config.yaml
d_model: 128
n_head: 2
norm_place: "pre"
init: "uniform"
schedule: "wsd"
decay_fraction: 1.0
Each number is 500 + 50 x the weight over the matrix's rms, rounded and kept within 0 to 999. Layers, rows and columns count from 0. Numbers have three digits each.

# up: layer 14 MLP up, 192x128, rms 0.0801, rows 60-90, columns 0-63
# down: layer 14 MLP down (transposed), 192x128, rms 0.08, rows 60-90, columns 0-63
# gate: layer 14 MLP gate, 192x128, rms 0.0801, rows 61-91, columns 0-63
up60:563450532525465558424484504512485544534501480609569492544486526528501611536526549495534510464470454406500518552531462495535475532503439436503550546460414356484497471511494536476524408425456493
down60:491514489537539476515448611537566401513497506481372497491503536582562553471589523428536459421437456566548513575539429564523491452546488511506465436451417505563590516423580503470584602473478498
gate61:513521523582579424541480592495488497450616419603544497494590475528534456489557568426486573500496505472453452475477479402432441482506525597535427559518417435414545529528510357536461530438513456
up61:484462508516546409533514446590426473520444565507431507443553471480446576472467635517423514460497577444558514521497502509475564464533517488438469431562512455492548524497462538588544573567509565
down61:498472553437396422430487529466406525521511400550557416514486502504407413457461465573534532517482496474552507484536470515482480389496523480575543512507436440533456463569485500409406419563545451
gate62:531477536509531468499444581489464431495437596530549492459552457561451501442547542434427575485563514530560613437632509458585551524549514610540560497471527565560521499474439570480499478480495514
up62:600463521478545504473550423454420438434443545536531508496484458462497517526478560468481576549457467463440533483513563446467529462552517567452548508530468517562514592465509508494526526664400502
down62:533542479495548554421542556433483624462552415510507405473512552548465478379495517632585471541503493511485540487463593466461527450459456549421537483433447474464517536487436569531456488576514540
gate63:485416417501531419481560576582484545533453477502656393482584484515568535402515550486548473543532461509458521503515505550561496501582524503435490434414521528449457537522587490534473485412595445
up63:389427589442481460528503516410490460466563449524454635466574473524551534584474473518554524549524502424377566565542563387505501467480504498564383494540422518563504566528462462501587643522491589
down63:478417557385428418555467435594450527556477598459436512561532495531495513506479507449509352515457519477578536495403436497590545481493441590463474561543569484549556551442549428421570516480325539
gate64:448462556508561519545519462476462539406522540487532480516414482453459550509487547487511481446473486534466454487460548513499407500540537539430551419498490488503569446482515359452453565469516544
up64:433576527462513500559465519534467563463543444576512464553569530548433509484427428444480541492454581448526539444476442566521403447525532483487528479475446521535497567489472579541412533491487475
down64:479404464568460511605560512558465426452561523563555491479542562373515468559493523596507458558463408462549519490437518449436475423590623523422546444471511395591510422473453442474509538537512546
gate65:511537585465452525393440525514522496559486525588581504534443521390524534497511578488503518480531554466576436523533423484471450536521534556499617470561424510493487421530555509465485512547560486
up65:483530525513425530424582578479515424445479545514528543520575485475469536456501526462551531419407589424577510451452456485538468440508458461450476505562406476415504492401467570539512466550540534
down65:584514476465541488485483474566560536446530527548465535510546510555574553391456463493506486591569476552521519509578518511510555513428509463625531448449526605521404508468467543538496513461490503
gate66:511461539435407470400519522403613538509539444464538478550558431540550550587473434505549472546424484528452536593546533465385445606493517506477444537456471413522466449441498507543485492431487414
up66:540419476518535542508461506349535400468548452460420428495472494575447542518569528563475511491504610444540543413565456476552561499560577567550433631492553482558546553488472516514520455554581510
down66:590486515518512548489422447476512436546526551532429575421540569511523461564524380453440511475518537440471445468493518474497508477488554618596527384504524540578487500399555539488460525544511483
gate67:537488510436533462467555568499590501423421396548538502441471463413514511516418528427514440580591473412512464454507454525444511548581423477475542546472513474517434443554545437515502516439501488
up67:457381496506575427547512553488448506450446496515508620521413456591512479500508501572489457479575465489564527506474547522575554523426463526397533504509510437534444459489435554473579487440482514
down67:485500494525393499468491443451552524597508499557517451487607502470529434498487485509455488498479451521466400523441520475446465453541539551460493471583351591563555545486485597546505437559461461
gate68:493444495514430411475479543559456467595495467510456496510459442434503468461491564492484460462566618526572398538610444521473482586443513431564450483489499531438451522456465430490472478524478550
up68:550475519587574474466551464522456554652525568496525519505531613497419546600497582506434530557485516582560546445462472445559487581517518580458406508529550559579504519462544580516539536418510565
down68:587493478529465466535615540508429492389491550545524533389478532486419499500440444522433453565514571422442474516445456438498582594519555451481515544552514528466588437498550480422490471586473453
gate69:586529501456552546501452542550541486467578430534495508485513471538537427473520480417390455547575516502535549607623372451533467485468480528450483434541614420513545505433490444505500521497489494
up69:519473509477489478499432442486555457552545497408542477489537530456551511508532485520612507537468539512538510500473485401491446521406538537470547493516521491516410511492578527404463529557420450
down69:549426519481515503455532596468520526487467409499499459544595517535473457449503672514593429498486447505411423557561471479475505485498507425546485471602514570586511473450508504545546416479590472
gate70:510478509473578411424507469410456540498499455605540422527486525544503456504550390546541512497482431590461507506509561441402436553486435501438485513441506468524479436479502465539544488463550593
up70:480445466454448523496552512569490571547384572439480398526507488512448528491446441433555534525456487441446548518556497434497479550561433519401518583412496562523536537454499476391419458554417574
down70:415474495620522572429465561440450486448479512491420404448562439472426447557487503492401500523472554518397431462345493543533502568397545345489516554508460556537444520453427467584564551528603553
gate71:450448522509514512497479481579457510501398533484531495522555531526627550569574448450621474408516458454554504519497523514566419551417469506480511501361499511436450477518469446476477498481507568
up71:477529537460545498499533443525444425492580604457430428500413614507391501545434476447528490501518611544466483494481444465579468452474593547484546536456523525482637575440480523490511524483499399
down71:501446521529460457457483546502483482545520510542482434450501456583553485509454435463437461518497475498462522550581526459434561431516479436507565454459446426452574454625531464410545629507472586
gate72:412426476457545544580563414508643477405471464475541443516461421530552528434366477544545508436455475545531520503481460538630498581456469437515490484482393568456601540510552493466418551530571539
up72:612449454546410463500452426472540546494450526526564454443470483447559486466451442508510454525496560410546506601570486591551484542525562500458579557513423459566598479426438467479548414517579504
down72:506495554500479543543552531449512471534400548524498439632485514584485475535548548561456494515498485570479535515499442457514514484591588518534446538467502509527498478548460526489458430575590596
gate73:548487519534483544502639464441462561520517512539604515588498619506499520451548601458539433410564477579562479536598609541413652487503513501513495508551551533528442500479393533490558565520471535
up73:573537463501426543453493528448560472458451519566527428486417545542442491452470412564498421426545504532445493533484521417537351586604497575472386426469471510533519542546418535400496503505424486
down73:455556535583576518545511533530525482555492542517450464531578536554437388557462517457470400503444490495485521537543471598454592454424481522418476512538457472520466418513453532614457533561494553
gate74:565513502456477505470469480510584584407475493523504546531533483538524466426458388417381444458528493340521488444578474524562487539522529591430466555471502479588532456480446530500520555509525476
up74:526424505508564438496533594450520521434447533473560466591443475442471446550495440521525515546571477508447507470558589456462478533454419502403551419470495545546505539495468467510519500556447451
down74:577543630622508511559467628468413430467476485492494533582464477489532519518445443574452518526458530549494515546531505461574545544463572533507516461569444502498553479479533500493465475503552511
gate75:606514478450517552534449517544582542466539545478579476466567549468578440508465514497573455546471451479543452519465546460401480583422463419515477606503511395546491480553394462527490487471488536
up75:451478570536592487435439484489498422504465456526574504529592478548542568538453532578500560479518488489559458564490572439416591392445529434507501491479520479473507366479610490409505502508497449
down75:453504458446355571511557539514489527494619495450450477402441521522503405582510481464558456590485471605550463481422446509424454523498529443416526528410514473582582448517425487444546471484573521
gate76:553509454456617491524521525481471572548481531501488479467544472471568493536587549465404385523422457519523420499591518431583520539620521580413444526507458524522460488441443533466471472516467456
up76:489550480530449455510489470404547522612467576483595488445514585530490464471534558568549505516418470494483516583579461508550488458481509488497537404474546409586521523436480533523402479510574549
down76:591462484495536482487589397532591503417473600560399599428521514533484455541543618489577483507513541506470558482534530490449467457485487439511607537620568502527622426440448529449535469543587411
gate77:395492520503516446545549629501506484452479422434466523583517507462576536519542456483518444458527514448582443445559419469563422476535520486570440535484489499500538475430514457512621447473467479
up77:489449417590520499468500507507595519421505472534506537504469461512530585420517448391493534456442515479466515448443460483569555512469543509530537541422526535617456562463532620433468511497507567
down77:530543479391431512502486481492482541508555423492512493447608511433506501541362610499497512456530446529524572539421452445476465539497472545503373537523514499438547469586460574539548464511497468
gate78:535511569472504447452574489519535420554536487575625537547482471503476406501495529475488532420641515412486502553528547464405463524445417563468396439563455497549473403566490454588517541471589425
up78:511526511595541508483502538522405440498518482547460409506542474493513484499510522482548500564549553461554542428550420522597562535512477523629370580571593529479487422482478497415488441520481451
down78:517534500464491488429562557587471538456483462527503498555482449471473480437455509494552482438508555582504593495495485456413393483507514474480563478492438470522457454471424343448468516510503573
gate79:496505456529452487514519456467495488446518499435495493523568511426495568498448477522518508611505527524421480460497379476480584533498507510420502540557610578619592477500496515486521467501467473
up79:474444508486387504477562529502520520565486449580504500431540519486447511590513449454464520529602529570466500504537439496473575454491513495484460497559497457536510526556507445522441542420540532
down79:535500502587434453544523502469477516509482514476471526586504448526571540491449579414507531561464486499505479485542600559506511554526464514488500511550528484553594519427483532510557415544457481
gate80:466395499554591523597510478499489527487426439551567490507504575489520489617458475450573551503455414595493475487523486518409504527525494463498530474534408570494493479406499468524560454507459547
up80:520552547449521455495474455495494393528536485515557459519474481551416474560509508500530443571473460478491536493524542426464529490472489452589523526484577532503553477464444515501405463502480494
down80:565442556536445515481454507571469417462366428485481483468441455402509564529495510554519434416626501536468474520487444495496466569415492469432399401451481562491484439503537494404480536526502438
gate81:470416492598544586520471628589458527444449510449520577483524543444538601469433503444575487501436544468483523573444458545526523495540461429434572528433501512422505437429522476488519440445508486
up81:485484547575535512445468455551479502542537524475452476560355502493547407516577542392460495503456467553396474616494546493524539368498460463557524512525502481565452537452485566533397537523453449
down81:530496435483520479511432548456473447529520470533640549486572480542470516546472508479473523531420546446485538534541496398411462535449475482455557540406524514440475555470438576521505532457521399
gate82:511471608443470482500526494368490393473460494465591524486471541550531492480448473464482530456531478455456484461498467555474530579509505443549462573394467481483485487471484407545498611430491483
up82:549448541460466395496371532488540557511507544516498411490605528506466552519467485471488488469539496530555529607444527493518531433423499635464486485547563529524456438580464474459562521547471471
down82:481511525494568471480478511487554474438539499383533515533431443553415440354556529440476505527637462451426446557438503442490495482505490467408510542477586444522486510508622508534476542550521435
gate83:465468488546499599542515502456458546429492487567527566527460564494502497536485465467551426524517511494572505420476519493602527399483505470463554504546496445589578437496429406457504467533424500
up83:440489540469499485535461503390506634415489476492443472468450470525546553543469463518538497518490516485526592585567472568478463468421528493497368502418434573514432481550529444489514444600495525
down83:493489434511452451508453546506571464523422517506542500500612435453439486518530511512420511519522475469424496490487483462466599565468467534511531498472461555454573547420537495467451499402530497
gate84:518467523493463456492530522551512492442535399445478510491477479543477535462537429516446474562489527537501512574486520544503507554418598550507555506516405464544565486545409527539523441534442429
up84:454590504479564544489547497498461532486450583450497421493461549458489477480486468482579477541458458576469418536480503498467489591447505463443516429439542520537551458493516520464454469473510546
down84:540485523504467492494470420469567430519547483503491593543551475500568536492490525517413564455610567512508551450541513454539505407526489556514499434517473549524423571472453497638461591433452444
gate85:532474470510475424539443469518455488477522591462585508492590528555444443571517485469570461474506435536510542516578506559564496515482417559519479505481440522539452506473481572515484490519616492
up85:415472448449484524484492394577520490538559499554498458472532523552502514483495453470468513565496460436542459519504467486477444393521461550512432443534496463463533469605448431523526473489474436
down85:419440544545530578436515502519474452490522469437410536470495538463468509494570460565433491495500596479470429467537487464479550547455495426496584532389471564563467586486437465472517541483564570
gate86:601516464459518448526488404534423469445576482559526489503549514534568520495553605502492490488507424523589494508509519404482516440505557514458469607523522457496511477472574553489466455469452532
up86:555488543477381540411506527503517501531493585576422491506560502537574551508540543479510511575517530513495521587553558452508557544603589604536473504509433464554532546474490590529516421454428516
down86:458558482492460511472522494525589464453458498498520545409503484567464509492430517533534462508460418448486470553533513490494552516582560397483496436442457531479579475466486476594459503478457475
gate87:568433490496582620513592423491537484504442433379487548482495523477512481449517504454467520334411462508467484465569429514474491499593463495490489468504486484530516569521384599457503438408446492
up87:509423541552496499603592520582496464459381555349496476480468469465462491448373450479500486489412500535541480501464477588431584561541489390483505437458498422526490432558592407495528540549413509
down87:523472438571483587591413502525560500471545428507451471612390469454547473465418552524470512383539501559539485429623544518442489479511503534544548515482542602443468471473513498601573479460537542
gate88:501458624484543498515550480476479472451488492467494506579508511572490536475453554565615451515540525505498517557412504594508451505442537479460548495577463476535450535478424415476505558478332463
up88:502401480498555512456547428470480479490436576447495520551525474592541433477482383575553491480381599442461514581541420523528439544506453502410519505424506546482529518422491497488482482442327577
down88:486576379466557605515479526524575468508535432452552508495463372542537442423563488481578503434440606524553406421530475462508443529543398455487506594552562480489532569445553467470474544529436449
gate89:615508503520460484497511536488466510577502540554430428540429487439575508460494450495531534551520492545430446444475553514504460491498500502499548471406441497631544463508574434552513464630517499
up89:517575486442412453461490516587554549552522506496464526454516475575530515494503534447472490434485529487412431527459507466470587501412477525558512528608531554522500418469524459530478468449446480
down89:428578419478578507526511531541526485508509493538420632587481548519516520488500487635433510460532484536425533522656523509450493466526535508503506436474468474539560519505451458504559548534446451
gate90:425558516513437475496543437566557420546477499530489549539556526444584557384507504499445473499541580597503516538494429474449473537510522474488500447510564535450501528450556380478437532411449459
up90:556541478406522461493549533534454559570532553579542536510471452485495490449526456456497391533457559498533506445432574522451405495467518409490542512483559628477511472520550510454597542484588512
down90:573516454498457532471533431442447465489491572426528550541468415439448462566501509558544514597495537472576463525562598476529569535510510521495415521469489459510548448515458461486446538500423467
gate91:521418613556515446561480562487532511497465518554501474477499550548515506454437502501489494564508484534523623454484455483488564585528435513433614606434511429517437446491447483544573461498447543